Weights of a small GPT-style language model, trained from scratch on English Wikipedia: vocabulary 9343, untied embeddings.
Each number is 128 + 24 x the weight over the matrix's rms, rounded and kept within 0 to 255. Layers, rows and columns count from 0. Numbers have three digits each.

# layer 10 MLP down (transposed), 2240x448, rms 0.149, rows 2069-2097, columns 336-447
130091111116116135139081138129130138104132083102179144109166129139125162116129152128111103135137150079123166119146107135076146139154098102152114107104129152147127185182133136127162112167104133161127128068135150156087146154132128136144167095150085136097128170108130088164158116101154119147142137121110175150124075116117155133114141109106
112096088152176156117145122080141149132145126121143123106122153141089108163119093132110121120111141177108106161134122118119127102131107153145137129122143148100127157182115100115108157094116149106127137127132108176120126145192125057152130127115130123127129136152117142133115152114104153120108126112103131124138125122098148116161136115113
130156115126162109116136143122107159121100121108105112155153115126085113123163135130109130104123140136154138117105128148173118157105163115161113132142156138121115146072164120119130138126089111120118079138114150131093110127117125140131077164132127141098146140126141157122120105157140120132128162152113121104130146165115118114117144101173
155116125090159130129172094144101104147113137153148121109161090120132135121108106146078099104105144133136067164129141105107116132119115161121135118099121117150111120151091140126120109158104133143157107167147134111115136092076145118122121150138133112111128125104096164129101138168134113094141116122142105128108158100088078142127117098163
111133169136098108127096097131121122135113080120093130133102121123072108113109093111082161127077169163095150112106132155161132138132149139121111096117137106132130115043081081152157099110133128115139139149180121154154115136115098125135104133153121117124151079147086117137099142116139115138107095124106147164097114187131154123136127129158
147167140160111130145140130146122142142108135140080135139140170123099133146139146115136132127069141139159144121105120138146106189133091143139118160128132123118115145150131127143090164143119112131079126096109174132165118139086167134099145142117158133128140128135110155168142124197118068102105115112113118127117112110121108101125157128108
079107106114105121144103124119087126122116137142099091131118141127146149096141128095122131148117161125122130124153130139105139125160108094159109103157151141134093127103155128135153129131110133121132132128116189111102111139102113119145117101115160123126149107150114136122126120095151079079146153110191118148074124107171144135159114112168
147134119095124113108157115147106104116100128108141131158185133158117096132139104141114118110145094175140162150134144152142099114120132127089085113130121123108163166154169132162163131126088148129121101089166153158115092185121103178128116079144125161106135131133154121149159123097121136151139161109114131137143118145119149143147157083097
173173121117112134114148110131133169112105112148097108140129147112144158115149133157143123104084147141109110112103115168148115144130108118161103128126134130154094108141161156116150078146159132163135141174097089127125125144118163122070137092140145135172108141127109092110120129162146143126137114129122171126126168152164125149080086151157
116112110126134099190113125163127157161130103111121106100118127132129112152120104150119145151137131097172116192094120136114127129101096133151123152124129140075161142128108140139186164092181174129127136132114169128124106126122098122147169112127125091103109196147092132114129138077164145131108161107147141121121109113110099140184115159164
155147155129141131139166114087154101102142105172148118097140127156115095151142112150132137155128137106165085137099136101149117120146098127101099110106156121112100115180167142096156141118135140135073149140137135140086132124090111151111136110139127140168123152162104113153176110108152169090139119144129145097119135111161163080137103085156
161116101144154102090136082139151136094141134154208074113069166157139184114102132140127105138134157155048137124178121062117132089162086102093155117132103157076125145000126099144120151158171102153138117161166127110101164124184128129123185144110134119162099084127150068093130152009163142180120138058133161101173081137151112115074094086110
072158116155135148143167095076131106136120103121125089133129104163108106138161118147144129140145119176143148099137085151151118132127168179126132168145109117095153137141101086129128160161153152107093112153087130107151155131158143142118085154150100115069138137104133109136116136073112140146143139145116125117142069109134088165135136094139
091141112158095116118121125128142128132169186115130152167114128109150135088101122120120126125140170149168116107163155177144121124121159113104109102095114129118126153158109138153121145139108153142112130122135134160125117131100103153133097094154102186132140122139098112125112115100108128087129127171149143113121150113129153127128135133089
107113081117081122133131126139109105101146110137127135118100133109124131098183106178095144131119094143150105138111142153161113135135136167166083134132144124144144090161145150121126165151143124152080147124150142095125153106137111100107141137117140106100110130118134137140142141145141118135098122097131115097115180125102177145114153152120
146128109120113172156116131155110160100082132112133105103156175160112144148157149109094071103146114160107134106104138122133100093110120121086132093104118141123130125114143123127150105062125148105105137158146126103118126111138117139157110115123123111082127123121116133111141146119113070128134111128164101110145089123099161114165170144109
109147167124142122097104094158137108108151089160116127128084142113122169056139138127130092152065071119110120110126153116114141134143167133115083145153083185144180103168162097129144137068126163143124105093107160130154135124130146111124148108170117133102130133148132136099150117150136149187109106117152089143185139157148160083114138167120
153132116148086116130138107152141121116111137109180105086090104147119061153107126117145129135128109164148089095159088143127180108131112147075122144163103131093158147182145129136159141118119107091095070164073117128161129139180135103122154054131118129135134133130135199133128122150114123086125129172109118157186102185128122118144138112136
145120128113126130126099149159151152150114135135106163139123128101117124121118137088159134123108137132159104115178148077143156129122145140168159142140137116097136137133125095147126141141149179153134169120101091128109135144114143120138139107170112165111145123097164133155160143149126141135131155183135113158095084129133129125145152107129
116148077129117101122167110130102166167116118124089173165137113129142103097150133123095174087108143135119152104147138090109109130109146113142086087134126138110133111120151182152085125125120106139132164157154111119138096134144119114177112106142142139127117145105122097103127133097178102152127138079161119112133209146165148141178173134111
145120158097153134147152134152120059135157146115146162091120071130135151127079134149130109132105140136157085135136094157117168163135104147144176149153115138118141113196189141159111113100147138112102103110123146122133153113136163134151111114079153115118097140129084150127093149127107139128147111144100131108104064116109116088124180105101
134139085135145096137136127140093131122132083149136137138130147089112122155138111157120112076128086138160158132107154143153099131109169107121109133098149160128166127173132093107133138132108133160127107135102140147119141113126064139106165145140136111135129128136118098090120129103128116133158107115151143155136142130135134081114119114111
154102080113140081124134138082136144157096134171130158089161141115165139122088123137126164126143109152181164098095121065145123179128130115088131156162140103112138145100105138138126139120158104114160095066101072106126108101117155106117116099112159106095145119144149100136105104185177154141112109129146151126116255125162118137123069112097
134133156122112154122121098105124161122120084119160134175138143176120151120126136170103122124151145084104114112139132145112090116132147147156145106117141125190144122096129120146138132094129154167134188138098130155131098100167160080131121131111119144139138123144127159114124157111177119113169133140146146152124129132092141120111134139073
120112137131080168141145166120166154147144187158071143077156150142123123144131101177107137119116086097122103081150137116138061103171129125148185167130126127144129104070125124100133064153142110111072130129126130121153153153129118115173125131166132130142136055091150136079125106106169154119120148105144171145142092101122101121128151109129
125174174146140155116147155138149120098128117112109174155129100109131111123164110091143108130102143196101121110120103141149158164142124104130153140135101121097125090090108130158115141100120125091118143165143095131116111101142115131056136175080156143124154143096098147154116150168136091097094170181147152130105145112115105127125129125108
138112137115127084122097101119163156143109096087088071152154098142158120107135117134158087129131138128162154141146096126135170133139132094136114114148120150133173152117113141131114135128175177149119150110119127132095099107133110114150120106098124124142145154135130093089136128170131171182117139093139118172134080130145108123132129143090
154145130119118150132120122156084095143101170099156105141115154116130110145156132150125150131122101133106155139159145135120106167163139123163177138092124089107118086165131143143136113105164143130128120113169115128101114140156121119113088080161185134145111113114145098142125142081120113143117131144128128112132146139118124113129146130155
173152164127097111153113043181150111112129120135146138122144147146152161097132152154138114103125108131170100129155143138144109156079136095134113155120142150156122109147103167162139116127144112139140139121114109102107126109108142141128129129105109117155133137126143087141146142062150132153107147148132105127154101100122125128125127087142
# layer 10 MLP up, 2240x448, rms 0.192, rows 2070-2098, columns 336-447
150131167165102105150141141084126106077126172090127107109085144150120145088113110139111165111132158112140168131113154120129126150156133151142151133123152133147158118127163145167171157110158114147142103080147104077103109078140134122141104145158096137089101160119149149081130102079121165119082107085140124175123146162107114171175132102116
159087217096108126112162143152138138126094110100137092118156134104108141105132120120160105162179162107142137124107119165140156135130103133090099131148119091122147140111120151163104114145139138111147115103105099127114148134136129131113138182146122139118112109115093125130131128088156138116107110161097104117147162135142085129128156066099
122116113133132136095130147137125115147163133159178183103138114120109131090129103164152118116142131106159125122131102107115143130107146140126181141161136116096125168146146146127115122176088097061117115137118126132130114097148154098124118131115137142137135181161156096119105109125130133104108153145142148125142162116137181142130131133124
102093126187141144140126103099075116072164129133159144088148119132149168133123141130137109096190113094122124123115155131137120099098152146104100122146229126125089123124123117165113125142100115116140119120105161156104119160129088152129132132127125118126094136113166125064130143133101116142150123121148127120170126152143161135109100086096
099150098134146113163149122152138114130113161143091124114146138114120145138144144124126152137149132089130064162110099136128142146160106113132103172116128143143121101169133141119088105129096138109151151106179159141166115114126110119144120112133131096162111160101096159179111085165130144163160147116091149126119125174116118123151118122126
120123182166105141133128097112157138137147126133110156087137100145129143107103120156136142119103179138130117158113162120145169153081168129158187149164130135147143106060126116143150128166158141136133141122103092101143120168170129196145123135142140135126133123126150143110097126115145143194120123138148120118124091104133110101085082110123
132143131143121167165100111114164121146138128113110137111147100136136131150186117115133110108166148179134121093139135099149071107130160108092131131144118113109108167147153102156127147138147140094206120109080110118121124076172152147148146128114151106097104150138117120136146086084113154100120156139063132102101133123151140190141111118147
127155137168104140153085126084148097145154138142135149118138146138122113132127148152136109100120123157133154129138136125151132160128142107149117188116121153119128152158121088162147127145136114161123112077165153136129097129118117126116159123079130113120112076203155140173098140177108153075154111078103144135106094113147139115094120145097
113139142118094137124152139144092136141135140159124148142129141153121161132123116125143130128135147157110144159147150097122122122116153130097171187138132145134124127126114136102161147095119116141158094133079137137127121134143112138113139125123109093081113154117140167137115111085203123106107133146124160121100124127142111126113118128088
136162125158146118116157111062132143139145107077104137119104171136115128122127138108154158121145170145169158136140111104134115082087110153101115128151132165115094116152138103150120112155116082090130136125117105146150111168117091168140126111132129097153123120122153126131169122173164149123123118147126122076116114154167074142140115114135
106088156128110149134129114134159151128102113175172132140100136172124129119109121181120132139131138140078099059129147117173123093104167105144154141137151107105145115115199139154125169126072111121179155149128097123103168100130123121165157123097147131095077146101112101135086148080180069103135119119162139078116141145134120172131136114116
186116154154123095162122136138133190119137118111137105126160098121133123160129126149120126166149109107155143126131169081159142113113128097167106132171144140142092128108159097141114141194112095166109137110125099131160093149107105122119149124135078159103103097057123076121142130138119144137138138128088152154138113172125107122110106165116
133108134148142122107128119130107128113150128142132141150102120112076091144149152111109083137130108169097140137102133134095130107130162127152137138157110151125123124136147119115128132127151091129135125143136084120172144150146119132114104123094129146116140134148164163149119124116156133104072147142129122112148147139150146083170138132164
105117131126126115099149146088115115093113134156142193139163100117114152120103137132123140143124170134149130146166089133141160128149125139136135087113085127122114130130162126124138135127112165125143111102165158112108080131129169088109114138151124090086116130119121140123177100135142116110149134158125102145176148077146129102135122086135
088123081126169165116154143148111140170141100128100116125106111166142140118160139118068090128111148149157108098162145117144145127099089159110099137142173142131140106118112122149121110156125114108092103128135111152091117148174158114118137089113118111135110085173128107142120154093109136127171113161147110135167164112104114136102105086142
121120158141109130128142088160146078100166134145089138092137145132152129060152167146128125127149151130132099150121093127117110136115095156155155084137132119115170116157137063148139067113145130129109082147141178112118154155152091101147075097094177106134118089093147105132124123125116158153107121099114115094118140145152136096150099108109
100111124142109098117105146115133090108143148111086118126164142124120159114154111132095150150133117075143170113117141106142112163092148120140139115114114121143109143117117122151121159128122129130107119126155116151124105142098098162124104171147114112119096116115128087071135152140127123118150162152152149089075102104093163179118103113081
137141103083097151132122131097105161159104114148118159171140141118149105111117142127152138107129093142110116146132179069171120136132127103122183116107093138074138161131110102100131138123119107123098097117108158140101143130124114147141142171140117153153147108114083144124141133120124094139189130108145124167142149144110129126103126107157
142142110142097110150179115106166138109156139094119115068127147087097118100132121152122124147151094127128138161135114120098115131151132107107142107135081121161124137110137130126125149126115124168150105136117155139127151135157150122087111161120106123153087073109129140113103102079103147144186108169132156104120126125177087113149116135111
168110131147092118115137109138143146113126108117191114143099161187141144115086120137134133137120069118145106089100153113170119154096133102137098153153114128117148097141121117104131123140130102117142122135118128096108102116131108096099168155122117099101147179120135172092148126145135119084144128128158126145116117145135143086137144131133
118144153142115115110109105112190153128158145137120139113134127140138158112109102156127124153157151149101076139112194066143169119107084098131110140159149165136142102131155146098132153125118119086135140105151152135132093102143142077171173110104114133092131126123118156136134150082137150136084148132095140131125128122154113132128133144110
100141079136160072136147104161118127158143122055068115153096148158072154132100134107139132167127155128073143155098132111160100095110107134132139124136126148121162117198125139162149089106151103102107123137118146080146118096117128095178117116136142111075082127131131152103079130088161154097148095141114107133139113148127102150154134122085
126139142098127176201126108105115120165096103117120116125129110132140152146138153120145141161116092109139142118125125104127127109095113119158152116135150081141117148136140126125133156102116139129145125131096077128155122094134141115103111109106097127140105142099149108164079161156149152148151176122170099088104162137103118126141142139113
080120105131115142137107160150124190124133150147093164099129136100157113127177108124142136100138148151127123123110143073148149138125062146163155128174144126108093110138135089100137169103122081110149125181132122109122140192138144111102093166098131202142131121162153143102143096094126147160156177152093137162157173143079129181111104110155
135172087160161107158119134154143152151119149121108118122124135097129121123131096119119081079164146129116156099094136117132126152157073126161148146053132135135078107153143141106108120100147120124195128113198125132161108154154131074095132131075126129120134151148109117112119164143148121097164126098099092118151133146108078079142131091092
122123121133176135122185088146121104130089116136144143113143158163162138153127146156144121105109119100131150125132189127137093089144144158116155145135094108147088126136165116128109108120093142143175113121120163163137115112142120108173147156186112092156137106121141160124103137088140109095229162171120133126111104161144134103145126138166
099100107146127144120109149142124154113154117093133180136159080125122116141113141117131119128129147142099148129107145129094126117130119173122135177155115128175119104162107149113113090116126112138175135155177098113122112113061168102162132150160160122126126125114126109101119100133092075106139112133130129111132103127084118107096086144117
140151130113107149107114115150128125117169113111164115105174117174163119125166132065126123098154111163109118069124137096129149157080144162103083126128152099151086139138120142134140132115106150178140113107139141184109135138116133096102090121136111117074142118102147143122162114158150137115119122127140151106117090143083131083083144137133
107101113158118102168159126126140121148137191081104092106130110133075140129172121124120078121160131135107177134116117108129133106133149151113142122149108099133121165110098127132168138125159106106139133127091129088157140124109139099158113115094102136083148112155163164112106125139137179145129146098104110125094155123105128111113132132113